Each number is 200 + 30 x the weight over the matrix's rms, rounded and kept within 0 to 999. Layers, rows and columns count from 0.

# layer 8 attention value, 64x64, rms 0.109, rows 41-63, columns 0-63
239,217,189,211,193,215,170,182,244,206,212,214,186,150,183,190,218,155,206,228,158,225,216,243,220,275,180,170,231,162,157,196,219,184,182,218,179,190,198,180,224,203,179,248,204,209,191,179,229,243,204,219,203,193,204,210,160,176,203,191,201,203,219,199
186,243,155,145,221,180,182,255,164,146,164,173,202,209,179,240,221,243,208,163,72,217,116,195,222,197,234,243,228,188,188,174,215,186,211,208,211,191,230,215,210,163,184,162,177,206,113,210,219,237,196,268,232,233,220,244,250,231,200,243,187,165,162,170
214,203,171,217,187,214,222,195,249,207,264,202,205,205,139,225,192,177,202,174,226,211,200,200,199,254,206,166,199,211,255,181,210,175,186,157,166,204,175,178,153,193,201,209,209,188,169,214,244,177,151,211,234,179,232,243,157,206,204,214,190,262,227,186
236,180,236,204,216,242,154,227,125,169,201,193,199,175,236,222,210,200,189,174,239,222,238,233,166,196,213,249,188,228,185,213,201,198,209,234,217,195,139,158,201,192,195,171,217,197,189,201,183,164,237,214,188,216,173,168,169,230,182,197,193,182,131,244
177,178,215,188,232,212,243,208,210,214,195,195,209,246,206,196,171,188,190,149,197,232,157,213,143,209,194,179,178,186,189,199,182,193,153,194,184,203,189,259,204,162,182,233,160,199,157,217,195,282,228,152,233,161,182,212,232,211,200,222,262,184,229,192
189,225,211,168,188,178,143,223,201,193,153,186,174,222,239,182,223,239,217,248,178,202,199,167,258,192,152,150,195,246,183,177,207,182,231,164,187,233,251,261,215,223,163,149,203,201,239,192,185,233,187,238,184,190,184,203,179,226,201,248,132,203,180,180
200,255,203,230,201,191,213,199,239,184,247,211,236,194,204,211,181,205,227,219,239,139,177,168,177,215,184,140,178,203,189,217,162,210,201,235,180,174,146,188,184,217,193,218,130,166,237,203,218,202,215,191,149,282,251,147,234,224,187,212,206,207,197,190
198,187,215,170,214,222,245,253,213,224,200,217,227,199,220,182,241,185,155,174,188,167,184,157,122,226,217,156,177,156,138,189,172,177,132,171,210,233,232,212,213,208,160,159,172,197,173,205,202,228,228,168,254,186,198,209,258,186,232,215,243,209,210,215
221,184,224,208,220,252,225,221,148,191,251,208,230,193,183,191,201,190,182,131,199,246,229,170,138,222,217,214,177,196,180,221,201,226,170,230,233,200,159,158,265,248,176,234,152,202,157,197,207,163,244,203,203,183,207,215,155,201,183,165,239,219,171,226
191,208,197,156,152,185,223,185,202,191,191,186,198,242,187,201,204,227,236,218,151,213,161,132,217,232,150,174,201,217,227,197,226,212,237,180,218,235,217,194,214,210,179,190,254,200,126,192,202,244,199,182,214,208,205,212,214,218,189,238,159,212,189,218
168,174,199,226,228,165,182,166,186,181,194,157,197,235,202,213,171,254,192,154,164,249,195,241,247,140,182,227,194,260,185,148,245,199,247,201,213,235,186,222,187,204,241,216,249,185,222,215,198,184,163,162,232,131,213,206,199,179,180,193,218,211,158,210
184,261,204,194,251,151,185,206,198,201,179,149,180,202,209,224,154,226,218,172,235,181,172,196,242,160,182,202,229,237,246,122,210,202,232,211,231,214,190,210,175,180,241,189,242,197,171,238,215,150,201,176,208,208,225,224,196,169,189,208,178,191,250,175
186,245,189,222,223,202,198,201,156,167,194,177,198,252,198,212,216,208,232,161,152,184,182,173,228,193,184,187,238,251,275,182,215,265,207,271,218,213,210,181,221,197,212,221,190,197,134,229,204,182,153,159,198,221,193,199,203,142,187,246,246,196,174,192
193,125,229,198,222,218,229,93,135,234,204,201,224,121,231,170,225,239,211,225,218,179,172,176,214,235,166,155,187,197,194,234,224,192,195,245,205,214,221,201,239,173,213,226,169,193,245,191,201,222,171,155,263,198,217,215,211,186,189,208,149,178,178,249
266,171,209,198,194,251,195,248,185,195,222,211,191,153,198,214,239,192,208,179,207,180,239,171,210,192,198,157,212,232,205,246,172,222,150,215,205,179,178,184,211,160,195,185,183,186,234,190,195,151,269,235,214,229,189,207,185,221,184,191,171,181,170,235
169,136,205,160,196,193,204,194,227,207,189,196,212,197,205,187,188,241,177,198,238,196,161,186,163,138,194,167,173,192,169,193,126,194,217,217,213,219,230,244,233,203,186,172,238,233,237,213,164,237,210,180,209,215,175,202,258,185,204,219,204,224,199,229
199,225,177,225,207,218,188,198,183,191,224,180,182,248,200,188,186,199,130,192,181,151,225,222,122,168,237,193,246,209,231,218,175,191,196,233,216,237,212,212,188,173,188,169,163,200,250,203,156,168,213,198,155,231,246,105,235,269,178,201,249,192,213,197
110,195,171,213,192,195,185,186,249,176,236,192,220,186,184,182,189,228,187,200,191,216,175,257,247,264,184,184,218,239,172,221,220,208,232,181,196,238,200,235,202,213,206,218,172,169,244,227,221,242,137,169,213,199,224,156,188,188,197,187,197,216,196,194
257,168,163,231,237,236,237,167,207,205,170,196,163,179,190,194,235,198,201,225,164,239,209,160,219,166,203,223,180,195,239,184,236,182,195,193,261,202,216,177,139,195,203,219,197,190,184,159,181,115,157,186,215,146,178,200,203,168,196,187,217,222,210,231
200,215,167,232,185,191,209,193,261,200,208,190,189,210,183,203,223,160,191,182,117,217,200,152,176,226,213,218,202,227,205,200,232,142,179,163,131,247,187,182,194,171,184,205,208,187,104,200,192,224,188,191,218,182,189,237,249,165,207,202,193,215,257,152
206,150,206,221,122,197,241,190,194,144,228,235,250,235,183,201,208,198,172,150,188,213,179,230,220,201,215,152,186,232,209,223,216,208,223,212,134,237,146,171,201,257,226,162,215,216,130,215,181,217,184,167,169,172,169,180,217,213,198,166,182,219,136,195
168,177,202,186,202,153,185,222,223,144,191,176,155,322,211,209,177,212,195,178,227,247,153,229,192,170,187,221,174,222,202,210,222,166,234,211,189,220,200,223,214,191,197,199,232,221,152,236,176,207,185,188,218,215,193,219,196,190,196,264,240,166,177,222
177,188,231,240,201,181,193,215,215,127,243,209,228,197,177,187,215,221,165,174,220,239,224,179,244,182,214,225,187,198,187,221,222,207,214,208,184,183,170,196,189,259,239,190,186,188,237,226,180,152,171,193,178,225,176,241,203,225,191,152,146,180,160,206
# layer 8 attention output (transposed), 64x64, rms 0.0989, rows 41-63, columns 0-63
177,132,208,192,224,209,239,240,185,187,195,184,220,205,216,239,211,214,195,223,209,155,182,162,226,169,204,249,163,230,241,219,178,175,231,178,184,192,174,215,197,213,203,212,228,213,210,166,187,180,189,191,176,210,236,178,202,217,200,185,200,173,192,182
177,163,257,276,188,233,210,154,198,228,208,227,158,194,252,183,162,152,211,200,251,177,263,172,203,194,194,167,223,216,217,228,193,223,152,200,240,259,136,199,196,218,191,242,202,186,274,188,208,138,175,163,211,220,138,195,114,236,200,216,186,190,222,171
173,188,216,158,213,200,164,224,165,215,166,191,215,168,214,191,183,237,214,260,205,184,182,193,214,168,198,243,202,189,148,209,177,194,213,188,233,219,214,191,241,187,189,199,195,273,204,217,169,194,188,203,172,172,222,146,226,203,219,172,251,182,197,202
181,215,173,160,180,155,196,175,265,214,207,216,216,248,96,187,206,213,185,207,164,223,181,165,227,189,216,169,228,219,175,167,214,231,179,177,188,240,315,235,202,208,203,176,175,175,213,216,197,214,173,200,215,174,209,193,257,199,223,195,204,229,234,150
205,208,179,198,185,178,230,188,221,214,208,191,163,147,300,154,215,209,235,207,216,172,238,181,209,215,194,192,196,192,232,251,183,194,207,208,200,214,130,162,182,194,214,174,222,206,212,202,210,168,194,211,162,243,192,226,211,201,204,179,157,240,168,189
216,172,218,275,210,224,261,199,161,218,198,225,198,225,214,233,169,177,197,188,235,175,194,218,155,200,196,248,218,120,251,183,205,227,137,231,191,177,134,140,207,216,231,234,204,148,190,198,203,169,210,167,219,254,168,211,185,196,241,182,200,175,205,221
228,222,200,160,184,173,164,204,195,229,160,163,187,191,141,179,193,243,167,140,177,247,214,230,233,191,224,169,225,223,197,243,209,181,202,210,228,179,276,217,212,214,177,151,239,259,156,199,203,180,213,165,243,100,173,230,251,151,198,211,228,188,199,226
187,212,174,201,167,131,194,123,182,223,210,213,142,192,252,174,160,244,211,182,225,242,205,224,241,185,200,233,241,207,242,237,185,254,197,248,202,176,117,197,162,201,214,204,207,163,191,257,208,184,215,213,184,206,184,235,185,213,154,238,153,206,161,181
185,183,145,154,182,173,152,184,281,191,207,206,187,196,211,196,209,207,215,282,208,192,176,166,257,177,203,212,205,234,202,205,194,187,202,163,153,266,195,232,133,162,207,155,227,233,241,221,157,221,148,198,193,182,212,160,254,221,205,224,184,220,231,191
214,163,196,246,222,215,208,235,176,196,212,176,153,188,256,206,179,194,199,201,246,176,225,205,164,184,244,238,240,179,203,188,195,191,158,232,178,215,137,189,176,199,198,204,172,235,243,178,202,168,182,206,184,242,163,201,167,212,239,201,189,190,228,180
205,223,214,212,170,236,203,228,200,200,211,203,195,224,225,208,211,123,205,251,218,149,188,202,156,226,171,184,195,143,224,207,183,195,164,164,186,224,232,173,223,169,186,225,174,265,219,152,204,229,193,234,193,268,160,185,166,235,275,148,177,219,216,204
218,210,237,202,164,242,176,173,203,210,197,211,210,223,159,163,194,177,178,196,165,232,204,220,148,207,180,165,182,195,134,240,224,212,192,185,230,179,276,203,239,209,184,200,134,233,194,166,229,251,195,221,242,154,130,199,218,231,246,153,248,221,177,201
210,211,244,148,181,177,168,198,274,204,201,211,178,197,160,158,174,214,162,192,239,229,206,200,150,173,200,162,206,203,164,207,209,164,196,186,187,166,276,252,219,254,161,182,209,268,203,178,199,205,221,206,240,131,163,201,213,232,248,196,196,219,202,214
208,231,182,208,179,183,232,301,231,176,202,218,147,253,201,239,180,173,188,190,195,224,244,227,189,183,218,228,215,213,211,186,205,202,235,211,160,185,112,178,168,212,153,191,265,229,171,157,181,199,212,183,129,240,175,221,201,207,185,200,199,187,239,142
151,216,195,212,231,153,197,171,208,207,191,157,162,233,152,208,182,258,179,208,207,228,177,194,226,215,202,208,201,215,165,183,205,203,219,194,197,232,247,237,205,244,203,158,238,185,196,225,174,237,190,161,201,153,180,173,241,203,218,225,234,199,188,151
232,288,188,229,184,193,193,182,176,235,190,219,164,212,258,198,189,177,221,142,186,208,244,205,171,237,204,226,234,199,239,200,246,249,164,219,194,164,135,194,144,198,225,190,180,132,144,223,239,202,235,205,234,233,175,219,166,190,173,199,154,206,174,183
175,260,230,184,162,164,196,172,234,210,174,194,168,184,158,175,215,189,229,164,219,272,179,204,250,169,190,172,170,230,176,194,220,240,208,183,222,196,257,219,215,217,200,187,177,221,153,213,206,179,220,218,270,182,163,233,217,105,189,220,168,224,202,248
251,202,230,201,196,226,221,214,159,220,172,180,202,193,244,247,194,165,233,219,202,187,213,173,192,162,204,212,185,160,248,189,182,152,195,188,205,193,195,160,214,174,183,212,240,295,193,153,183,137,205,196,178,215,196,220,197,215,233,185,200,189,222,216
165,195,216,252,167,175,193,246,193,174,260,207,232,225,209,213,181,169,190,247,235,174,168,234,173,196,217,191,215,186,129,193,170,221,227,170,114,217,166,219,254,170,205,216,206,215,226,212,174,267,203,225,183,243,227,161,149,229,179,194,187,210,196,201
180,162,194,205,202,199,242,192,164,191,220,178,168,163,255,191,198,208,217,253,219,175,199,246,220,181,210,195,186,168,205,177,156,204,196,200,232,189,200,189,211,217,206,213,164,258,255,179,213,165,181,220,188,232,234,175,135,226,193,194,202,178,156,248
199,244,162,162,215,204,146,211,173,179,165,139,163,175,158,175,208,249,185,199,201,208,239,165,206,221,197,231,226,182,213,147,174,172,152,228,195,180,270,197,176,210,182,211,233,262,245,155,197,196,190,206,217,195,254,192,187,198,260,221,192,168,244,214
229,219,198,204,182,224,216,191,203,231,219,188,196,129,206,169,191,167,206,182,210,189,226,175,148,200,210,169,223,175,241,175,165,202,152,186,203,220,213,188,201,219,242,208,170,246,232,184,246,211,214,242,227,221,183,202,223,205,224,136,167,246,190,208
218,209,167,195,201,226,175,162,177,210,199,187,214,208,155,212,192,206,202,222,200,175,203,200,196,195,182,163,203,193,210,171,159,187,179,178,196,196,254,163,216,189,178,200,222,280,204,154,216,224,195,200,215,148,250,175,193,206,227,234,270,201,227,207
# layer 8 MLP up, 256x64, rms 0.144, rows 0-31, columns 0-63
263,203,206,232,212,224,238,247,157,155,205,218,203,164,156,182,185,225,173,218,234,183,189,161,209,169,221,164,161,169,290,144,213,203,197,200,181,230,191,217,195,193,230,225,202,181,179,188,188,231,187,187,164,177,249,223,227,177,143,188,196,190,193,231
256,217,178,225,165,175,174,248,276,181,161,200,168,184,200,208,222,215,199,204,224,212,166,202,248,183,164,211,187,210,207,189,186,206,159,196,198,202,199,204,188,247,208,182,200,165,227,166,247,132,232,224,197,238,215,166,183,194,204,177,217,181,251,201
213,180,171,191,213,211,151,232,188,189,199,208,240,151,190,202,174,206,173,222,213,221,176,178,172,155,153,252,211,222,179,202,222,259,224,206,166,189,176,216,202,217,220,182,225,187,180,226,199,215,198,153,175,171,208,150,213,232,177,132,223,201,209,174
210,211,245,177,206,234,193,201,206,146,213,200,242,212,185,194,207,215,190,223,231,169,144,227,171,206,217,232,223,202,233,206,217,172,162,169,181,172,190,163,172,151,201,224,250,184,194,216,195,160,229,197,257,152,220,210,153,212,206,212,174,188,207,162
234,176,139,214,212,198,234,144,243,181,190,248,213,199,185,239,244,288,189,201,207,177,185,202,161,232,214,155,189,190,173,100,236,111,221,220,217,212,181,182,93,184,212,171,203,191,226,238,223,224,157,164,156,217,230,208,232,205,177,268,215,194,179,213
251,205,204,203,190,196,100,200,188,185,195,165,151,218,222,172,219,207,150,245,138,195,246,199,189,181,258,263,190,174,224,219,226,189,188,218,187,170,136,194,208,169,195,170,181,197,257,244,212,156,172,218,212,214,207,200,191,191,196,157,221,185,250,211
201,226,216,178,179,219,184,213,238,226,219,211,183,196,199,148,208,212,108,171,221,204,156,209,179,154,238,200,204,208,173,226,219,214,184,203,191,206,117,221,187,195,216,226,209,194,236,223,252,181,191,222,199,191,219,151,148,146,212,210,222,202,191,193
180,163,215,199,236,238,208,203,152,140,227,235,197,260,158,215,212,216,193,242,232,236,251,248,193,213,186,195,134,212,251,186,253,175,235,198,217,194,226,192,198,203,188,253,252,155,154,194,152,240,141,211,194,177,221,164,194,197,161,182,262,246,198,194
205,199,171,214,220,217,175,179,169,231,238,216,169,186,199,189,205,173,183,187,197,186,173,183,174,193,217,220,229,168,215,202,193,194,188,198,226,194,191,226,275,220,200,264,191,191,135,187,203,202,183,209,228,207,237,246,190,187,187,220,237,220,186,202
181,183,237,201,219,180,223,213,158,239,200,241,158,153,144,166,153,254,201,155,277,178,244,179,195,222,210,224,176,205,239,205,235,180,194,237,219,188,211,239,182,185,211,298,197,167,195,192,209,203,166,151,206,216,245,205,243,197,171,181,226,204,196,148
212,262,211,204,171,170,208,223,172,194,160,230,151,250,204,153,259,214,155,171,229,195,155,173,171,192,167,210,200,155,269,227,234,210,172,166,172,191,238,246,233,198,190,262,226,169,194,190,223,178,185,204,215,164,204,169,216,143,208,214,204,228,237,217
170,225,213,199,216,163,155,224,198,206,189,205,231,205,192,179,196,265,107,241,216,176,180,208,193,213,198,202,206,237,211,156,210,187,213,240,156,239,196,249,142,173,238,178,267,145,271,187,197,270,181,133,178,175,226,172,230,153,182,168,203,210,253,197
201,229,185,270,198,212,173,215,236,192,199,193,171,232,200,192,143,176,238,181,186,135,187,195,235,238,175,193,192,175,199,146,214,255,217,196,219,228,204,170,175,245,193,195,198,176,193,231,206,157,201,184,170,199,189,160,210,245,186,152,211,206,206,189
235,216,197,205,187,177,221,165,188,135,163,201,231,223,148,230,200,218,172,215,198,166,202,196,155,216,242,235,222,247,233,168,267,175,130,205,212,211,173,193,151,187,184,188,207,146,201,220,236,254,208,223,218,190,198,184,281,230,208,231,159,190,154,164
176,221,204,192,207,214,171,176,188,188,175,212,184,218,160,151,194,212,176,243,201,187,188,241,185,197,224,198,154,210,178,206,209,199,206,238,223,201,186,202,207,166,208,274,205,198,160,254,240,257,195,174,237,168,209,174,172,152,207,227,232,171,173,201
199,179,195,161,183,161,145,186,225,242,174,207,153,231,208,220,217,175,209,163,182,181,150,215,173,192,216,187,233,196,200,208,193,222,173,273,257,172,179,215,215,178,181,159,197,217,153,213,201,198,221,216,235,248,184,237,186,182,212,196,226,219,198,149
208,140,199,192,236,208,170,214,215,190,230,188,189,247,196,202,193,197,215,207,159,201,265,265,221,222,219,234,163,244,199,186,251,193,196,184,236,225,209,181,153,262,181,187,197,174,216,212,226,230,154,180,183,198,180,157,210,218,193,203,198,146,268,188
187,182,305,161,219,191,226,228,137,150,234,240,221,217,155,216,207,248,211,187,239,150,115,235,128,193,233,126,215,189,254,156,203,162,130,211,229,234,212,168,123,195,245,179,230,162,168,229,233,199,211,216,212,157,240,165,233,237,186,231,189,179,202,141
180,241,238,218,219,211,182,207,223,184,230,200,212,166,229,150,221,217,177,211,154,198,224,232,197,228,270,207,167,201,226,208,211,162,201,192,152,214,199,177,224,212,197,202,239,201,159,210,172,149,192,218,186,191,205,212,206,201,186,178,179,186,198,192
234,254,120,225,157,198,221,133,193,219,203,251,169,180,248,234,263,170,229,196,210,196,231,167,244,184,231,227,223,181,199,197,165,215,176,174,172,178,171,172,189,136,211,189,172,228,184,209,168,186,158,182,256,178,155,192,200,151,184,235,139,228,218,210
227,256,230,215,141,168,201,183,255,107,216,208,187,219,215,187,205,240,182,181,231,173,159,185,223,240,218,183,147,137,257,237,280,187,197,160,187,186,163,163,188,282,226,128,191,197,238,206,256,181,211,218,178,156,225,185,129,212,169,225,227,157,167,218
216,192,212,205,174,207,202,255,275,166,179,223,174,199,182,244,205,208,216,211,226,227,173,163,221,222,176,171,164,150,231,180,195,120,229,194,150,180,200,202,181,198,242,218,183,193,236,211,172,136,224,208,156,214,181,222,213,197,190,161,192,155,222,186
212,123,239,206,214,203,226,153,219,205,216,237,187,176,128,180,184,174,162,151,203,159,131,276,145,231,216,197,228,229,235,148,270,138,237,220,170,207,154,182,202,249,214,220,227,179,175,208,234,177,215,173,232,123,198,182,233,164,196,185,219,241,168,149
233,128,210,229,215,218,195,177,195,211,170,196,193,193,189,171,179,183,222,228,212,208,190,211,170,189,187,178,180,205,169,220,230,187,191,250,215,188,203,170,208,235,219,234,193,184,223,198,219,222,254,212,193,191,201,179,181,236,205,173,244,208,194,194
193,173,228,202,234,219,230,266,256,155,143,216,146,209,192,214,193,213,191,235,249,215,195,202,183,174,210,163,145,216,209,259,228,169,156,211,167,217,151,194,198,193,197,201,265,161,199,196,224,150,212,236,157,191,223,187,202,235,147,171,162,173,196,248
214,168,188,174,194,222,210,215,218,209,199,195,148,219,197,189,232,203,192,152,190,249,206,287,214,227,196,204,144,185,249,222,236,117,167,198,215,192,174,197,208,221,221,183,160,158,180,193,205,193,236,260,181,214,214,216,132,223,203,194,189,208,168,203
199,152,182,193,200,192,189,194,218,225,170,218,209,179,167,226,210,187,180,227,222,203,187,219,222,253,183,129,192,207,189,198,216,203,241,225,197,212,201,159,188,173,240,197,238,199,243,233,202,157,181,172,207,217,225,208,213,138,202,228,239,154,219,174
195,237,222,231,145,188,166,238,264,168,173,209,156,227,205,232,226,213,151,196,198,226,202,184,263,171,213,205,212,211,186,244,216,206,253,176,176,216,160,176,206,234,215,189,181,186,208,219,213,174,222,176,211,193,191,168,188,141,179,157,196,115,241,204
202,174,163,234,203,212,204,216,222,134,188,238,195,195,234,210,221,219,140,199,210,177,206,204,230,194,163,193,105,213,284,248,195,161,205,185,200,170,177,224,208,191,196,197,227,173,228,203,195,215,194,164,191,221,251,217,195,242,212,189,195,122,201,228
164,193,255,229,224,204,188,242,254,140,233,223,163,237,157,165,172,186,242,195,247,156,202,200,236,183,214,195,162,233,166,186,238,176,229,221,181,183,167,188,171,207,179,200,251,165,186,244,231,172,200,178,129,224,208,168,164,199,210,182,175,159,186,190
200,172,203,228,187,226,161,214,176,137,223,221,189,186,223,195,175,169,150,206,215,145,158,196,175,157,208,130,234,229,278,219,208,203,140,216,199,229,168,232,217,248,209,274,268,114,233,225,223,205,267,244,165,174,184,231,186,205,161,252,203,164,211,160
193,254,182,203,174,210,188,221,214,177,224,218,204,262,184,185,207,233,158,177,211,152,166,210,189,173,147,215,205,198,226,241,194,178,140,182,211,167,192,240,241,194,242,187,242,178,231,187,227,203,225,202,204,211,261,211,209,172,220,203,223,112,168,181
# layer 8 MLP down (transposed), 256x64, rms 0.134, rows 0-30, columns 0-63
174,211,182,163,187,218,191,169,239,231,209,101,183,201,243,235,210,138,200,214,182,203,180,187,237,179,193,188,244,196,188,250,244,211,186,201,201,195,153,205,207,178,200,182,216,189,232,105,197,189,225,230,245,173,192,222,189,203,237,188,221,216,195,217
188,169,209,205,240,218,199,200,122,203,231,192,256,175,260,204,182,163,203,206,191,225,208,171,200,227,195,171,235,185,205,206,148,239,230,146,219,174,168,249,229,176,225,200,202,170,178,171,159,255,155,171,219,205,193,209,224,210,239,211,168,239,197,195
159,229,203,222,209,195,210,197,182,198,226,164,186,204,213,250,199,188,238,205,176,144,153,204,200,190,207,200,214,213,254,176,150,186,148,222,162,253,211,181,226,173,176,219,225,281,247,150,158,186,191,199,233,195,192,198,203,177,234,219,214,174,176,210
217,198,166,217,191,185,181,220,230,185,156,118,208,172,212,189,239,166,185,189,203,200,176,185,202,224,168,177,165,188,199,209,180,234,183,224,238,217,212,174,179,223,249,171,195,264,194,221,161,244,196,190,222,169,215,236,248,203,247,204,178,201,204,190
166,226,255,258,248,228,247,237,203,175,233,165,171,224,216,245,151,155,174,239,270,219,188,219,179,193,195,204,200,188,185,212,145,175,125,145,175,236,188,186,210,199,224,196,247,194,222,230,225,199,140,177,183,193,186,244,171,172,115,167,187,211,221,163
172,178,178,204,202,144,229,216,201,180,202,181,197,179,262,235,172,207,201,221,187,200,183,184,260,228,231,226,238,207,178,217,206,188,174,214,222,232,157,209,198,187,179,184,227,174,173,124,196,183,222,245,219,216,220,167,202,199,232,206,148,187,208,157
217,195,162,173,169,211,200,218,179,206,193,94,228,181,209,222,196,199,248,222,239,219,193,201,209,217,182,245,202,232,213,196,226,193,194,215,167,156,213,218,198,183,113,159,234,245,189,162,200,174,204,195,224,203,233,197,165,204,271,208,196,182,147,209
182,213,191,152,181,237,208,235,187,225,220,168,201,160,174,204,236,219,278,227,163,153,165,206,215,178,143,156,148,209,308,272,220,192,203,183,202,226,239,213,205,145,170,172,154,254,177,276,175,170,210,205,187,231,194,188,167,202,271,156,230,141,155,223
208,197,232,225,210,180,203,172,194,189,190,190,178,231,200,183,208,240,193,179,204,217,153,235,131,240,233,192,199,166,184,188,241,196,206,206,159,218,183,181,171,221,196,200,208,206,202,197,211,192,234,208,187,194,217,235,178,205,213,204,176,215,212,210
175,250,204,232,207,189,230,166,185,225,171,186,258,198,240,160,156,144,222,227,135,206,198,228,218,184,180,184,177,197,213,182,275,196,229,177,166,155,234,281,237,209,152,190,205,209,195,201,177,182,211,230,175,196,253,199,169,206,189,245,218,175,187,152
186,138,201,209,194,239,198,187,206,194,200,237,218,213,243,226,158,213,208,182,201,233,248,204,188,155,214,156,243,232,187,203,217,240,208,213,207,186,167,223,196,178,189,237,240,184,203,174,202,170,193,198,202,189,150,203,150,201,166,198,195,177,233,197
242,193,237,241,170,149,224,162,151,192,167,187,194,202,200,219,185,211,242,136,219,188,210,220,202,190,201,195,201,259,185,196,157,219,164,259,200,183,165,205,217,222,234,222,188,160,233,213,220,223,209,213,203,223,173,256,176,172,217,212,197,139,158,228
177,197,184,164,255,217,241,188,242,168,246,226,146,222,233,180,203,198,171,197,170,183,175,161,120,195,158,215,219,207,191,201,193,199,245,194,200,201,236,190,189,183,193,199,185,237,186,194,218,234,201,253,193,188,205,152,226,181,181,206,177,268,189,182
167,215,234,263,235,211,138,203,218,215,245,181,186,186,153,221,182,192,230,194,202,205,177,202,242,141,181,186,209,214,227,207,120,196,192,164,166,242,227,189,184,217,236,202,239,233,224,269,222,190,173,158,159,178,169,219,207,136,206,174,213,191,180,239
188,202,198,168,167,240,204,169,171,235,224,185,206,183,176,218,204,192,226,245,179,184,216,194,203,171,248,221,194,206,193,242,138,214,226,180,214,192,214,220,176,147,159,179,162,317,228,204,216,168,208,163,208,150,204,190,171,180,265,200,223,176,178,243
227,230,226,199,201,201,179,198,224,174,169,207,175,214,200,146,207,201,196,207,222,255,191,194,217,192,217,196,185,198,178,226,202,185,224,201,140,201,229,169,209,213,176,219,170,129,213,205,231,209,151,214,194,192,202,191,218,243,186,209,165,237,248,196
170,176,219,229,223,205,200,204,233,216,231,220,241,181,237,176,195,216,175,203,221,203,193,184,225,227,191,191,163,171,228,213,166,186,235,187,179,184,191,210,194,156,207,302,120,171,225,180,190,200,181,160,219,164,163,187,246,176,264,186,212,189,235,200
159,231,188,286,188,276,188,217,202,212,188,243,204,129,177,247,231,211,220,232,278,221,177,189,206,176,188,154,167,254,176,210,93,239,126,201,239,191,218,201,182,212,243,179,178,284,177,252,209,144,193,176,265,188,162,220,111,176,107,202,196,236,149,212
183,182,203,158,160,203,209,206,232,223,217,166,175,184,219,220,205,218,201,211,206,200,191,175,207,141,196,158,187,176,185,221,188,223,211,189,207,188,252,206,207,200,190,190,225,245,240,158,184,187,212,161,208,209,198,195,246,198,254,202,203,181,212,210
196,211,220,213,195,213,195,183,179,176,173,244,198,233,184,204,222,203,174,229,191,200,214,198,162,202,224,198,196,185,220,217,272,194,221,233,203,188,237,155,201,204,189,194,257,38,229,228,196,184,238,199,191,146,223,214,196,176,200,167,201,222,216,162
191,231,143,157,243,200,190,219,158,147,109,219,234,172,181,259,166,234,151,206,217,200,198,148,149,204,157,236,170,178,237,159,280,240,208,239,204,182,206,237,185,160,225,195,248,237,191,146,226,171,192,285,233,221,180,144,218,231,182,211,192,264,132,222
254,207,150,173,222,186,222,158,122,258,211,168,236,185,226,181,170,242,211,193,191,207,231,201,201,221,191,248,200,200,228,232,221,217,213,131,241,228,149,171,199,195,226,161,199,177,179,187,184,215,179,204,199,189,182,206,223,183,206,207,170,240,202,184
213,185,218,169,197,213,212,152,233,193,197,255,234,215,217,200,251,148,205,176,163,212,209,218,238,251,223,254,216,215,251,221,207,145,169,122,262,138,160,166,254,230,182,217,204,209,207,223,161,206,155,215,224,177,214,238,198,232,115,202,138,172,167,157
181,255,195,155,213,214,224,188,182,221,228,192,187,198,182,182,166,196,184,192,168,199,203,185,157,170,180,172,247,204,196,210,144,235,189,212,201,217,211,222,213,182,178,191,208,286,225,216,188,198,200,187,228,204,196,222,217,178,246,208,181,180,197,190
116,151,198,227,174,180,240,143,225,165,262,157,201,156,231,207,196,230,228,196,190,220,238,218,217,240,237,238,240,191,196,218,146,245,205,178,217,201,180,178,206,212,172,192,204,176,176,252,203,183,155,240,193,168,204,166,193,144,165,216,223,205,252,233
166,168,229,290,199,189,258,182,239,176,189,181,187,203,234,205,219,174,210,230,205,191,226,257,187,198,244,174,165,176,174,207,166,193,170,199,165,212,196,208,179,209,218,207,184,265,176,240,218,232,219,155,181,186,191,243,193,158,169,215,191,177,181,204
204,200,192,194,206,195,208,216,192,147,230,226,167,228,238,163,183,249,195,155,220,190,217,237,188,161,205,271,164,188,189,180,165,178,198,181,167,157,251,201,213,213,225,210,213,279,218,160,185,177,152,221,220,223,187,202,187,216,204,212,187,225,204,222
243,198,145,180,200,203,206,235,152,191,237,178,199,177,255,182,268,228,198,240,199,212,179,204,202,205,177,219,222,167,202,195,196,189,164,166,210,233,183,224,192,206,180,185,192,267,170,105,193,187,188,198,152,249,173,201,212,205,228,174,219,198,180,220
157,230,254,204,204,140,196,200,227,238,212,134,251,235,186,179,179,213,230,219,197,164,191,207,157,206,254,198,239,181,183,191,162,202,188,214,180,243,221,227,213,184,226,176,184,251,173,238,201,191,206,186,208,176,164,230,196,135,290,190,166,212,160,156
142,195,234,236,175,155,191,228,225,189,217,234,115,202,242,170,216,174,167,155,243,227,240,183,243,210,222,197,230,185,229,257,157,222,190,225,199,185,195,167,142,189,228,173,177,263,200,245,137,174,208,197,239,206,206,167,215,193,174,171,156,184,198,193
177,189,162,211,169,165,222,224,217,185,190,117,204,225,234,219,197,186,169,252,141,215,196,282,217,191,257,248,205,224,156,200,232,178,207,192,164,192,248,239,135,235,126,188,174,194,166,169,179,198,211,248,200,179,304,211,216,146,247,226,161,197,203,174